Weights of a small GPT-style language model, trained from scratch on English Wikipedia: 4 heads of 32.
Each number is 128 + 32 x the weight over its row's rms, rounded and kept within 0 to 255. Layers, rows and columns count from 0. Numbers have three digits each. The size before them is the row's rms in percent of the matrix's.

# layer 6 attention output (transposed), 128x128, rms 0.0508, rows 98-127, columns 0-127
131:140129110104127169142165194134116114141153066069080112137143138145136112168112148120198100148185163125162152119146116151103102107166096127155113164143096081126050132080144101174134142103122071113111142141088138198101146162158126130091169132112151102117141162132070161161130115039067109116184098132123143075126098091093098152164107075173115122122090111156189127148166186090143163114155
123:078140220227133098160136065151143109087115124209124166166104140102133158092085149138101082224139142087117137117137122152142142144074151129127145086141103139149162124153105056108130096146059140135136161131159157140145097110127137108169123094172077133110123106036148108108162150165142154102140154115131124104140143085164178132092141139132128136078097118103100124127138160087093100098164
129:218107072128110159136113091106111145146128174099159147169164099076100144114139112126099105161113158139049095169151155106147131107131152110160173080066122113152141116163099198146072111079163167113162144120135147082219127099120103160140103148200127131114157146208166106043113118129141122146128096079126143140120121200121114120125159088144111108135170141134119113107112069140107135143106
112:209150132099127135081131075126132129103133077137161154158092146153137122200125160053146101139127149066073134092117076131111113145149153171134161173145099126103091177207117121099122156084110113097124069166126119150128118101154094154151071070143190113124114106126130186133130140139132112138079090115109073120132162115161140099142111120133173104150087184145066127118099179160140110114215
108:141076089109113123162181158183117125126087152109096114101121144106129095106156086120085113111130155208115150094111166067178165115079140118170123083126114185154073092104137063143130110135144196128152136116186117115129132115134123111105116155121144112148107155136177116147071112155140112113113224151134117131126100124118161177054216116079092139114156058122169157176159151105107139161123
106:098156105091161162155112150165116135129077169093172100152162076145129126092105131106117192153115123162066122148152118166114131102131131156094111059102082126124187178126147162067135134139071188207150151097153059101073137099124173180145120092139091045130174107120079091146151145122132157170123169098148091080154160125133091154073115102141108158134112124099121134114117144189142141123098
103:216110154089134131091133080116099159155120121053212132090150097161187109145146142148160101135168104101116173143138095139113107123174187123103113157135117127059112181121135109099108120075141061153089116151161122097074162148113144133163167121132126161106145130123111073158130109131165161085111142087167097088166151158132130105059077075098152087141143152115141172131083166162079147159157
108:114110130127206169120155147122090134144156124068130134160145108109160103135091085157103099167157136128159169090139100181156146152100124144110096098172113136112167109129152084180117131103125094123118170143121147106164137164140116054076183155162109177127147129037147097168097092066095177076118183105067151074130105100139087131104129128150089124096146100128189179125182138071103159147125
129:144125108097145142133150116186120084157166093101158103095149103115153096106100157134171139089127110127140126159115135114124070130133102137116085117129104130113097089066099161208176153156114067135124152125103081139068117138112126165102182196143150114131155131142069136148135105081148151142114184157181111110148128136120145195159055086104069110158108059142230101140142164160143148181117
128:216087121132156115115131128135109091138120158086084090111123090117166129102174107195119120105155181230122125144082091137108138182117088181172079110108095151149142089083114096153114142110162178137152148111137164126157173170085124097143128116130096182119171123093132077147093135109143149096095194149111153065140102161109144165047166113113127092127149093118157161142160136070102147134119
127:154105150177134169173184043125188099155166070118120145126117187094105109123114125106072155161136118078121123125087203084151119099071142057090141109139160114149153112155074110110109088114079146117166156156164082132168138111164118159143172218192135120107117142082162131076176127163107160087154165092130104123131117142137144130135141118131109132084116119096169101116115139092108181128152
107:135132116172141126123091188183100119100077139141164097140176112044177155107133115143155112125078172134118187150139094107143166130126160101163097111138091185109125094113166171078117132133154176130111057070109148106118133112125111160168091114117142084130144092165181146129120117189161091150093229076122102150097114129155111176075170092110132089106138112104124060142137146156162139090139
100:106124115094087150150095188131207154129057140131105103094148125127121135112156161156118173077084099230145151136135168027157142106115109109151150160104180167119128091105124110113146085118200129121131094148143124125078144150117138107125096104067141125113083150174207148122115151125150064150179119146131144166125137160100135124089187102106109121118196125113101084127127109167144164133092
113:115155129089111108106080209235126198104113146130173063162174127096173115130125120125128108116106171133158198134151058155145148101131139206137092174141169115106128099103136090071132124144155131154079078138064189068079090150124153090112091058114070089131137134114140131146149118161152100159086137095107129117094131128161137139123133119131149127138134146133101160115167140162123102138112
100:027116112176134148163109145099169142131130143123110150114105118166072133106109112165078138175185131163142113102131184131132135103096078144114096065078128164143158145091116144121145097185122139176160179174143096151128105095098154067097161172138090044121122173125144134106129151064059122151167159127132170106153138124102117107187113135131097161143161102102161153154188074118130120169098
112:133123098153143129174090155146159087060118090103088123188104122094140115193113153204158101091142124120052166111103147081125117136142113155130081177148096138126138129147039157098168149136128144041122132116119165146149109119206121152122146154150032132158122137175139161184094112084143160140102170130086108078143078151142147145141138137119094106120100113156137093126151186093150148109131
107:142080121101137114156150111125076141112210140107178161105162065118169131154138123127170089184112035080153133105160131197163112169142115099105144079127106131085162164133171198083143119159101079160104181089118104125127086117135160123070142108187086160149121124138069123116131125057144198124119107090166079132141104114127157124108104109174100139130097151109131160118140109153085136146154
088:182096125124120139111130095134154151131161087075161177156154113151093121139113092073112170124173139094149120158182150188104074105167082141043098082126147074111169122111132128129141135142161112128181120137059078152118140176135154117096144134129168094090152116125084048120196168129063212126153105108146124132147159174098132114150077129138127170181113145098116134075106121155109107101143
111:096137062123163085110154173150123103096106107133124101155117126070121106160053110123067142150128210122087158121110163060186171106086139110160123110099143170147093122110117103135117114147094138128145035102114141119111112124126089142137097156146152127133108134179240092130097129191132092138091149147111124181119148102162135149173106173086183113099133165153153161145114182133172106153152
108:130105093107115133142144151185103100127157153127169099110159116155125055114153094124119126154152224136154066126127127157149112100147144155146079078098111133126139112102198105110137122135174138160096132111148094166123141165121155181116120093114149033135112117099112080181091140099062132149142185098112110184101103137088132162115136084146120190116161080096177125085169077136182187168120
109:116144134153084195130125092110135106088119107148142080130127123139087152130141157120123172093089147131134081100087136075123142148130129144200104242124149145151108139134139146117151124104171113072185128122192189132151069088114095143149118125118181151165139076109104232146156092094163126162146114166120105117136160101121100127098176137097109059103137084130084140152133172143126157166072
111:120078087065108165172154196178115179129102129092122101072181147128158095146126084098154123085114107163134171117167133125131180117133120121144158078148149171104099101175156127122100131119210126176111143115106073104106182170167109099093110141084174102159109140134124140150071124114132129087142154086134143142124087147126117141062174007131123136112140122132168138140140099100098173137173
145:132126151187108075076081059119110151138137146157144147169166053090143151131135121122106091147128133112108125178122126147173110134144158099129120092122121132149092082100115141123136096172082122094156063121104157128177086123108121150147122115203083158130100097149153019081164102176146167144067158135117122218114141137145174125147149199134165172144133127121114135075102113160131079118145
111:111184135120108137086100169154154098123116104118084092139094154167150154166123182162155131082131107110065103180124063120115154159147122145114112112115161070107162121146100156144145166079115098157069075117081164230117114122144051163123117115111143125103096103095117130160162124091116062133134155182117099103136189084145152167140166162095141141151122184154097115112102222112132131135131
108:077145104061134138141141175147137197144108068111120126129154162128127138175087093097162138127140163107226179119111132130115118103161087113123143131122160103177001072123152113173130125149149075127139085141088123126111118187106120089063109178085170087133119187121115163092132152159103115148131058129119147124121087120120127141174103120150145167160133135167165115174134122129124119166092
107:175158119064149118104177096133052143133136149049146165139150134172144110112095088057135092124149094041076133118190078209079112128150141159106145066161099109079107175180142161152105172100147157111107170126101078095131181115121120145139142122135164100137189131156075125160155120111143156137086093124138123123140118140174090109133083088149162111172100150137138167143141125111126107130124
111:124118127101145097118088182114085184125124115124144077146173114113173165156133144137163106125132130105154176147099132122099154110212091118137151142119152104137093098095138180113128115142137073150089078131028185104133097153119107149139102164158091134147149160194150134066098158176177107142069108143165104144114100140090121117211079164113149084148128195150134068117125089149117087159094
125:157152131154122151140196118136062083104184097111156140160108096078170132165124129075149104128129083105092100109136111143192144146100175151171116169161140094115031158157114122105143119108092123085148093114153188181168076104147100102119168124156141184120053107101140108114145078086160120109062138139069115130126135097142178185102182133125168169105126124123097127154117162162132137108165
107:086105132075147108147135204135145125134103149153114056066123152125146115067093113155118171106181130175152141117149189094112147136117116120090150152104156123103174179110150107141144100144164102210088138120147089132082160117132161132070128106086120120161104181129091093177057136129095127135162093181122187104140131100086122116117085161102117142072152124133149203157133147129102060182124
117:161122148187090113152112035119180085121119121198088186147086157146037136143150157140109132166083118134091085117107176073116112137067110094144125135138133140144174110136065104127122122133096160050216186136169141177139107141135136127109114154140125201122118122120145146141146159097177157104155121138118105144111154136107178112091161172078097154144149115132083110132113096104144109086138
# layer 6 attention value, 128x128, rms 0.0502, rows 99-127, columns 0-127
109:125173082140116106155100148138151180081113160141104082101089146132143159077122111150116167098150118102122134180098199184118090197170133159158167156113067193111117140090138096136150161157172150086112102119098148168080137107116152094134153135087143131184096144085114142139129057113148061091117065098214113105102060127161122151121118087104098136165139134167137155086148143151133118153160
116:071141156144192108122144135134183117143107100131091134084169060146091159143147113135130135172062122156192157048115087161146131141141103142123084134146160138121140056047170097097157121133083188115135156177123103140089110134153142177084134116135110150077112135118137144189166170136128151157104165086151135189132201133082100061128092125126116112128158090143138118162087145159163130130098
105:119178099103116085140114097079100129113119167119169116178142132101181174113083127145137102107164107149083112119080114099088175099097159159106097100096066117123116165141152076145069150078107171114142126130131140131070148184120153143124205145097110167113146053126146140160138176077176084176146073109138123142193165178092103136148061141172139100147127128163157114149087098069112131136124
108:137080160134122159128117142129088120151177100159122123090184091075145140096150102207143155057097145143169088135102147129192081080148091113125191162172158151140134046177135082107076109137149122104118109149112167121111095072187150140158143145097153146129073156143127141112128098105148134129159159128176114130166048130134155120137184171088141116091137110069096090122166123058141137133123
100:120117144135124141123070136097135126110087110182119128139040143058109102114163186096113099103107120108147115139134133192131087094134159152154170171133186163163149142109115132107199071079136121100059143108115138131150133114100121078170126098134161114131172075095196150152146136128061057160093121154109126172127097088090199128143129162112125148160178130166086179172127144085129130114109
100:137126109114106130116165209101115175184085163188131127110055175079136130185212154107108066102143124144044141155118105113126147175142168135089112163108150121163116096170076075156143134085150170135110124161118113095109139123077163123146158090110157135123138080147150131146097129136083125141118064114184121153135122127125102100147104188118166130068108108092082095136090121092176115161150
099:081055172106124130134094172189163171116152131176062116090090186078097165099170184180131097110109128153139160175119124106161145193131130125133111151123165144113105169165138104092159151132112084159124098148121138149140141148151124136183128102124089108161091111129139123175079085172145130029124128144198136108076092122143132175126179160144148119120101162082118075071126119134086126154129
124:145086136130092140137194100082097155139130141165148205167137184090085121114113117119131065119108164132137167181145118149132097100124097115111141129115190152126133105190118087102130176144144078077087104189126146134173109133119155086203121099124110130100112127104142108084102153158058178120136154184109106164119132095149119054122130171124137157076049175074090141144153163092150128109131
120:153061125110160108118124151189147128115127157180111116106135108082040130075151137157130113072080146115160163131153125106175160106132117143093099092124156173125142084167136071101138104127144126121117102142125132104115100141078101127165120112109176112189141145145148118178119106167155117103123166136152111189083129114202210199117173173119139144077141079046099129106145151183177107140143
120:083150128137131162120123167174094107100126166122108176125150089140124172104120060216156139132130135157124147175133121171112120142168129104138169153169109145128102133120183062141146108182127109144110129148149112157087102119163180092170106112113128121117104207122103125159092122105153107083104098069187150177125071144114057026125153133109119105088075178164070084130145144096111130118137
114:146145126119147148185146084127125173074114122144159090084083138176115166156185187149143128113092140120092086115134122165104089076125117142106148140147147181177129100096112111089088157101130174100091119142126149101123148074135137110149156123073125134103071131097083122098134174095152076167135135109168131092166076137058174148128138200166097181206111096128098180122079097169106140178134
099:158104119155103159119175156124133103189143101088127181091172065169158114149123115057163134112106150110147065069160079098110128118129131077112150139171124103202109148122134171116106032139126151171163126122132097075108114087184141163076114110152138154130170168165093117064137173155117135160132148123085096087131144128138122163108133129094146124148166095132126182167218115100112116153112
109:150133175102101140158126080121125174136071084128123131112092130186178186127169210099091137106063111123100082168105144095158165157146156150139133132132124174185153174138101177142129148040154151142156104082124143120117159118127136117109136098077116117099143065070145143111137141117101096145155118211168103099124122103105149164117111166126100160196123087049097150129117114161080149106145
097:100153158160102150093082135190141071118133108135122145140134093154082144104089143132143138164134127111144114134165162141175102164188142110174145146143185048122121134091132169138214088160137071112168115136123106145162097099144113114093121129188107137134128132115163136122117128189126188085114136174068101092092076111162168111130177102147143134105161100149133114039174138063170139148066
114:171082170135115104092124072154156134089167168134145189161126126156104180086116156088156134137051159105161137129142070121151145071123129105126164115203158117066142137126162110084145108118099155133127129133092123133058131097153105154156122120147130141109154123111119129153140134152161109117178139062166133172105044127182197172146107187103153127131080192084120136063087107142133108098116
098:058148193147112117164100117089188149134064128117103120132094169136139099139183135129138143095129116128138137165117101158102115121180082127154084136159164122090113132130025094136164155124120176125084141179108156155163145126150044085150114133088134109095149083104185136158145136163082147137109061042152147102100133102100115119145152137135145166088164116110172116078099152126065116088139
090:055146079103129150115091125089140103137104123146091199130097157117193079132110138147114081151083107160087114155100132123131167183106144173166102158128099131178128138118105112107201117111125102130114141136155112132129135114092128042130092134144151122154180191094186135182097174177090134197092143171105129175097144153164168037140133140173130144079092153132131082136115101151099146136131
101:125086130111093105137101110104056132113156140156137142148162155089157154143103134167183156194124103144103083152132117130096125132113136198133116152169125201122149136146163117100083138133153139103115147071138154151096105115210156133172206151086107136095095126115067142115143097068170142160119127170155106101142058152092102070111156196113105096179100086124164116129088075074159130144151
100:121151137130145149167106103132064109101140135127110152110110172106135179115122162072122101106074103157053111141118173110190156134118111123166112132104220158155140123098079100132094120118105096138147135170150163083185108077104146099159097200159140142086109125104157154150134134143115156137095147200055123098163075131086096144110166196095142149111105118154151107175125158157042141144097
096:167134130150153117105200106140092076144116110126153118168181101123181119071128101176113123111105142087141126118154088149116161075106117054128203068122143088088109135144190201103018151169108107146091107186097106101162122133118131185113131112167133141147121108122095102132117166091180151114130138176118126112161139114159082123110106091119154107151170117139181136133141105088194109158147
104:113083159142098163115132148131128145167171095104122168125148139129143151143216128152141060074120109132139067107113118077154122118114117097108146180194118117143112116144039081131113127088112133145146137131173146078096126070173072170113128139093117122089068171104162145146113188136149112126109192085097142103150199163094121152129168184129153116164141148098077140129093161096058140153123
136:128153098124134119179111095117149135095084141126129144086103167130158130177100160099116153145160119146139141179100160155119125162137103161120070113100112166151136082079202136117143143108127201080059122124148129186128147106147158077127132130019148106101177149104094122133151139146101152170140110150204112107093094115121105069146128142083108142117126121126205109151070115228108137168114
098:202149135101097090113099094117107173157162095167186158138139132118107130174069073098145066145120120068161144094137093076133108064125100130113123139116088120116118145186141137144038096093118105120124120071100113109110108111119152117141159125156071111205161169132172129149129120192113140102118094138116140176203151160146118146104079155129138155126140162157143182129157084203161107103145
101:093080135132118204128150124105132106165172121079104154103187107119173123144131123130122136143158111132091088168151129083123165233132168163116128130141087114104136167169158139150132157111139047060181134108141150113171135109156131120125106156120117118061075094106168107089108197099160156162138154217076135146132212156123150130119135118155123113121095143093108149081118108119109146066119
104:107114109102121105110091144069118163180122118127138131153085121091094129114161132154117038113118111142110150153070151157145093121084144161100080165086135114129131107142133087127113185060083125110165166141136163119135144208103082152117151141140100122095098091120220147145110137080070078141125157136139173154159165127107145084132084108179133139144127116090129088190058142063192150115131
099:127117152148170105140167067082139147129127100120131130098149113182097142187133158099127165171130135126078089136166077118141152166151141167075050104149099103075138158146115145098124160100138138112109153099156107185114128061137113140076117107071105124063140110098112124079116182129112169192134082140120142119103165121089175118110147142152109154148069084102107192117054159185163142074098
113:152186133115120104149103137118092128121117144165155141147155134121154137142132072177117133137153159122178129162087114137079153115164104136108141110145104188135129125104146095146017116118117095122105103156108179114072156183202087166169128102078129155116130108142121117185120121140152147058156129086195110106180088113120085092132134129102089111073186159128212101108074106159061127120132
109:192084131134109109059077166152120123214109106111113105159144134106109059123166151062137155108112118138097118117156165100169085139104117146159160159120161137076118137174039204129132131147152128160111127068078120106129107098143088118133167103183154127184144097138127134134122038123061164115121093117089092108124163141152141144108206107124146085131149150131106096106157137109155144100115
102:106142083115144116087136086167119076096198135097112159146152119115185143105064085165119176115157122100235166087136138169100134121150148112127152095164072141170101100085173126125127104196113157143116150190108099151102142144115100124126103121169131126138182170166065128111159121155172107147124118112146128122159084116201074132120119126118131088071124102151152113083222134143155140133134
# layer 6 MLP up, 512x128, rms 0.0869, rows 0-24, columns 0-127
099:161077195080139089151151146094110048107087165129185162148143193094141108138131082185116127067135151116152090140164218123092170176156157150130108123153040100156117110109101119097151144128147141097102091121142117112100135121123130138164126046106128171126099176113103128120175174143146129121141121107129115088169122116116150101138116132137107086147158171211133104113151098135167081182101
111:070092070110074111122111054122127132156182158158127124106167102110170137076118115182092075132192111132111150166105181095153086087118144188127166138126166148141101087172156119112086126182145120086122161143147144131147085133153067184134101139169139160173090144144132140132164162122167084123111140142137109138054098114066127153144196103157099101145082126089131114165200119168131114122142
095:080144111126103116184093147139103155137148144165142192130121084069141145099175196185111081129082150132099177102100121104134151094168097126075151147094160159127125124183097171127092143154177182146068144139129120181167153103171181133127112140140141180161085155097126136126148051153147117125122130132094091108084095120089122109146114072145109108093142144097102098138174176110106107226103
107:120054129095103144122145119138104127106110108089143163114108187164156137175120102101095180138180176071151130159115121091163144090164135107117107088162126117163107183135177230084077108188171183125146112135148145188112116096142146118130126095101144132202080164180075158105142155098130109106151152099146136110162068150105123132135077107119076134156136063084125104110174120098140124133148
101:145117127144136152138122174123150091101119132113105125084150116102079123147114165125124114085125141089118099059174079123141167082104155091075088110109140115197129146101163091058135064191121129150093117148156178132170144159099188144104106165135113168147097190148194145162125066154180173147130117147076108128104096115104119082149122138148096154157164119190026149107117139091107148135134
102:136172107117108108168105158148133065105122077151145151140172099056148153166104123144095129089106140124076110097154176144145172156185137133104130088105149133173102165109137121122107146142168091170130179100149119081177115114220100070142121066063162147204129122190163132175140132123075140154162122105173093168163142125150152127120109122150096128146137111071074097084149087114098116094148
096:062146048130111127098185096011120150128152141146141120066140119094139089157089149168125144127140118137158109136169078115130132157164099148075075092159118117079095098163114125120104129133150106130119143132139104171194058075173182119078156096132157110154156151138125130155163078186133142172146199145176085144121150095092179124114163149124125115124172149104120117105152128159144089136148
116:116081068110134125187140079141150111100157125107130141090148128113138090122135148125133067075155134110191105170123117109129200105113134150119119108126126127210115142221131087062156057178110087126150095123124128158159112141101119119135154122107174176155112133162114120134105090094174140097146154186187125149040130153100114106145148137100111130143163139138054092088168103096176133184123
097:093092084145145161120128132122140113101120074120110186106143172132144116096090097155109141077177129084143158075115159101169136105130129142144075154145115124078093178097097196135051128183178144147130132144128128151105124146099076097132132101131152139146167150181152157147116169132094075104201197174157054118098078100128180134156147154176139120091112071174179093094141104131103121142143
098:084084109123110103122175190150131137186099164116134110116163128094145073105102110110169110140083126124114106192093097127167134060081122168089149124136196111089098134164126088086090170165107136115125187128173145188115134156138130137169101173202134146096064116120139158165153085085133098097123114163152112181097117123115096170134156121086117158144088109137079058142123106170179110115084
105:085055098091056140125164089112045100201082099121142102162142131108168097160126102157151155136072106112095153152125180102136130065106153131121102103110139153112101116182137145057114207149165153107147159185133149149088111080157081166135136162155142128083092141146097156159110101166124182105119176145164111162103109142131115118136117139108110146180148202135097147184142092122116140104130
114:111069148112105140080147150078095107097140101103132103121135157108146121172129054073072164195113166109134109175175185151190072151098117137160150083095179171121103086138166143147085147186126142125108166139137132166135134134130174190118101116116104133111137094161171136132180095058100082132132161094128102178116108110167165169154109081140119106097082116112194092171154118128163123108149
102:095143117148130119117155092116158186090141196142123093093117162059186170113112154158091106063096152141190143147111083113157111140131081170135087164142144149101104090173133089124104113133158078094111185128152141173122073172050128071112178092080167142144117110093160134102163106160115070114144171160203091127135152114143107137129148177148109113153139162128077117155108171141094094152130
107:139141118075131115065144153151090103104106073099208137147145146125171089168122202172127144078132113115099100094173184130173123145094113118133172047102144111156115148138101155105122159143169081139050137122135129130113109146111116186172160125149171165108172096122157125148159036143138136151139145121088117104163123138180171117134090063148127121122118194101160137048123135137153108114106
102:145134140133098153106103158135104113098112119068156125068165106086113124110091133162132095067140139070113199147119153172170104122117165155014188162153137123135147088157106116063091086139198166168079181151133166098131135091108169156084142073094104165128112174177102149148135114143144121121105101098076127070103110105156125125165184102122110139135103130133100142088131094162106093152114
096:140121123084100155114124108135084115106124189123120111150160105166095086069117049115106094181118162148147161147088176121088124127225111123126154150145127191096127165178121116120090101174117063109143150144182152074175142135094148077178144119091122134137139100125160139170153149118163094140112154179110103155104187094130121142150119062138106103131056207134142111147183141157114108113154
107:098078114119057145123092096075119128142120192167147158109131163157087136142114068189126134130128125135149097138097108081138092150148113157155145111179149108122101178128173148124121058166166130111107149126189110153127079057086167123107096101118145137137159171128155139121179116066124091092120153102151178139122120131128111116149106165096088121156057181135095157187159063211137103166142
100:132076085100152166138113157138124131146090132072160134189147177125159115106120198060119156095117150122155133192135146095149117097059113141077054125119101100112122164139092167136099097124152134152162123199133132112151165161143140062139098124078139171067094120181113161145161172110154156117179111128092092143140131086162080153131150129087173135116123117172131084079120141050086121155100
108:221106190073108090107199169099115120079099146097128113131141175105135137127139081175116174135115144078158098159175146153126113197113105112139185095080139139117127137178092142118101146156142146093082128103146160126139105120133106130126059188117138144100127119115084159118166097100111106168167100144151175119148148108125145148139127117090060113150152084118132106154112086246148117081144
080:137147131070090207078142151099119135094113136134133134127133127144140208083113087106098123114167169106124083174138166111167115147146126169136192086110125164161087177180153104110102107118167125112145124100146225193139117124109150145149171088126127144093142119157170149121088165101149118155157133172163092115108134105139094116196121095119104073100135155087111130128168086160111033108180
093:127028155109112115165191158144195094136165097152079133084121136089141088088112114174103118075097128082114166106100076160174134113153138109097109144112109148175149136178127149125148123128161138123161107123133159159127100122172190160133146176184123151133119133108095133155152125103158077122120182109149105112069115126129162136118171073078093162104144088160103148138217071187115118129077
108:136095151122120145085098157221072141171118171152101184146141146127137117084205139141138077077097147097161070145086123126122170133151140112098107123122102119124096166143122119098119132137126123086121114137139125146132117111202137203148104184080120192067091126127096153175133110155132133142173136098134112153087074084141163137163115037086115142142094131174128130147142073155205117136150
086:135078111131131100163091136119142145065109143125147097180141052074159161101093082162146179119081157099126136087136166133102134162090135154129088127096139204128156138128041130128130081164139142155148131125121133121128097107145113125074173168069137135172123166147139148103149121134148162139204134141177067169154148116106077127108128192124085111141168177161072131144079083124131149069170
093:126144094095154154146156115116076116119101124147110118188111102201142128085072132090139121083139118142112101122172091117116128120154113132088103118115091131221105176116072164112186106107193205106174127091171177139106060116159164111148154181151109156174141144140136183119110130108145121146135167175149168091136127104098079135145124065079103120136134153174145096130163103135041111143120
114:124096105120122140062171102094105074139131124159112107086178142154108137147094084164121179093130129073101109163127152127176197228103179135127163084173093143149115155124103153116172084129141116104108151179088111129106112190125142186106140132101173134130146113131140149068140072119147128178165172091115087095074157123150160112150100068144092112109131181125061101126157131141179127167140
# layer 6 MLP down (transposed), 512x128, rms 0.0703, rows 0-24, columns 0-127
092:147124115106125125117077162152123138141161081148068124165180175157044079159151180115148145156142122137135128130155104104117121121139165154104140130089159137155149144125074154090107090112071136169156157074176082123193102152195155103043116139109117090133172111147119120089104036110122151123157161122080126131069092108122151128134103119150176181136102147111131181106120144108090189120179
116:144088097088128083108154055152077149142145117182150138178044134170104116137085158113127148161109129180127119141180102135175108137134115172142145120112135108125127097112127089108136169177109102097068131145148171154128169117136024101143150178134118149165169142092114167108155132087165109090109072159164218152102138116091103138129134043132101099119138126124157105158097111183179135133133
088:086161177145158180127114106124119129139117109154152164161135117148077102122111125104197095125190088105234103119142144139111137141198135106150158130160075109157096080084136080098125109120180134150157181147202061100084148092142082162139121048132182127089120109151152123101133164101132141105153173140153130145133144083096162132107097120109160122118077100085144087149111121123134098066169
119:127166142142158108100080101101126134136124125117116176080094115150131118177090088132091130099164159096066124143144132106153183100169141146110121134137111173117072110111155146094149131201101138111136180151146122195141186156112072143124071120112113116132155104207132139095123119183119084080093161180148122128178112155032134129211095082150152096142100103101140106104155180172150163108100
094:095097111089093173162120105091149117093130087105155123113147091129135129128095120173201147147128140173098177129170112184134153110127088140146116125163145121149180077145110156142124168086149190138117102112179137066134108031089118108109194120115177052124177078104122096096153099147154125086115099166112186139110130114138130202145103128158114112173175164098088177165152104103094138125103
098:215159144105143164177115135123137101096118169191134146103086128111111155094109074088153115140173174174123122173168085164175164090143095152099171101181109150032145187101131156160178132112109105106094086123107059138029123129107173134107091129138139127123134094120146133122129107103100088081120134122149131137127157146104117116126123135190121097163084132169136103173152163093072157117114
093:149150117148179125094168075046158167176051118167131132088081075163095090140175111111167099132128095139115107140140121120114128146117133130084134157122103136143059162099119142125152159129117122134138138083165115140070095078184112157129138154090122023136105165176199152175134164067157104125132148136157154154158076126076109110116119138117117142146109181139179129102147117132107093158192
110:120154088098136104138085114141118173151129157075130022153143177095162151152106141099163118106152062130120111065136087067145163153119103090105122130117122148156061156107117119102173105091079213138144126106172137153165150139092182078082117108123178168202133201123128109089188135108133154077160148139113142141128114080126127147178152118162116122144114106129148153128104123150079169143118
092:132138107146181141131183133141119147103093128105134176078109137169109209147158134128141110101153175127109133150074103131054126095100148126118135142160143094103125076220101129118149068119134040154145056093155144081131149145085062166114167068152189106134097104161172131145148145095108151154130151084143159128127103170138095159082131060149142108147107174136156148134183124130116103121095
103:123159188133172081128117146181132163121114170108134128112136130131103086152123142094167138089120077164098191118081110123108114094071105130109134163134104144219205135162133114170130055101099116154195107128118169125153152112142125059120151142133109060109102138117160086174171093111051104127070144092109188137123124143139089102184162162151133168103152119144150102124120131168118126064123
099:130133158136135148065172120080165144180144128121099202156143076134088161075105086094145083135132127175113119137114137064075185117151134096103133178117117138082188093165099126101126107133155057090115143158098129088175102171105123126194146108138089197110134119129099110130134143119106129147093173114137120105110117148159151086153149174130107176178160140161077134072118065164178171097119
124:148108141119146139133166119109134118123161052106168177127123131074139093114104125107086044107213091120096059142158148178135099068095146111148204112164126149122089118135053133111111113098167108168165150142177081117176150094180100155088128160116155147158143165156128089024117143138167127127148155131114075094150088137154127135140156116138141082108162134111134170144178163102117122125129
104:120071151112117154055116061160082099149127147143163201156155160111125167102089099123145137110063146108090159091143179161146080135034106225119144096097149122163101160131090104068083154133163101150148071103154139144132105129138153136130137074148113096141114131073124140175135131125142127161117109157130130129180127103130170153148153182154136100092133125133150115072135215135100147135160
105:148134070146098080080122139084086100129135123114116140099094134150112061074115101080177197130131150098109122169137135134094116111182143153165102098166166085132123127100106151125152103146092099153115169141153119152179097163150127064091117160085146087122156140124138099039196123125136143080155158177085110161208126130158180121128169159135143084132164126141102150217141098088162135124129
138:119144091126067145127124153111089087126111088111157126080159118059116076108088113160153122058150149072127126126107167135154133117139151141032130151154126124126255122158145095087148082175223139168104177149154152108123130133112142159079147108108114188139120146164101124148139104144166124108131100107135130097136134134175166155147188090108078172137138133102125111104126141146134151137135
097:082172096132126105180162164109155161158156149161137114079152128109090157081146165140145114070168139115144180098139067082184155151127131107117069131102103096216159109097145133156157143130118118137112089093109136103133162124099127151077103133121104130146120142243184125119090125171142088147117131101143135096088220128090136066112117103081179110131118105101087120113128116176137159170157
107:168147147116179073167101121094121169091159132162098045190172090152149162124117082110112147092122144157090113085161123112129110136115047139078137184115121186134124167128166173107094163098128134080138181127143072099102104070109100155092088150114112118110058138161145115130141111182159122120136147128095136152146133072122160105099174115185167126157167150122142102115131154193067137175140
105:081124163150088150152117096121175146091085160201132152120081109143161173110083175173130152173100136107154159142150133134123217104153178119119081102143144165128162062118104108121132113152066151093128075104148124105150130136157104184038162128166172127086113139122137175082109116110119125135121091175141123144075158158110075155164106047147114054089142122116157125142098139134157137096124
105:118181138187122110130147102132103164142150098144157104128143115129199160168075123125082100112095102165160111117159079118130134154135091088134176126155211098125145139144105107130121067165149158134122131141165132130159149102159103137100148082170154125133091173107121124134096078145112166149143159119141123174146076123035129012184089153127140122182098073131135120160097103119077143145056
103:171141123074151177112081175136165138117172179131143107168060166137140181138117116101068135119116170084112129159145183125146098115116078138138108093125121153127031156155121087097141129136149102106185078112133173194173106145105137147126095105124141158130108138131094212130159147124095131150153129158177085164114111069118129150195138096122092087109154162131109118080120062138138059098124
088:177142142107134147127080125152101129097111094114161130159165095104127120200067104095106121173163105170148136126157142140120078081141175154151158140129149111140092064133112113132143156154129093110098106141105111042121147143104095073135120108109231083094131126069215080174113168099110143169119128160140117139136148104113166118158083168111162151117075134150126097119112193144092173197131
112:166177070088161122099130085106137093107108090117129194125116091095093061113132101080169138176132130163129116193074151098108152114117147108171111140127125138155131050108182093126159172131162115147132103087091138115150137098157188174102094168129166183073134133086111148132116152166176112140169167073083102161152133076084158125161154131059158098113132168140102118165189116104131145120119
079:200127124113115140188159149137106075113116069171098184161165146149111129107102140142129097132156088142146071122135102146192150156129076095099134161085133139131060123074124079190119126167120128164141116113083078105109112116122125156073137152135089147155094152113187141131058108118157124090054136128149117182128094134085123145132151147139205077122152141178141094126182168121094106192109
082:142086116128056103113158148096164159161136080151103086168144131188120144166098118186146146150158149084113152102078145153143130093111102122142177157138131142155076066147126063155142127184177083094116139095119097111102152132094117103122104052124170074159115142158159083132164097140142100151123149162159126142122141092109136135087167121097205126145066055131180114117149169114116144203167
113:144104112077092117124142122152128072088087175114133146165125153171114128142142174105148116093178151122190167156095176188097124064170133126090128131128110100119125121176133054145154110088110110104133144173170158083156120093088127112184180110032168078142167146091097087185156136152172129121157129111142161125151093136090158106097160114109148155102204122098116089135143090167110086114097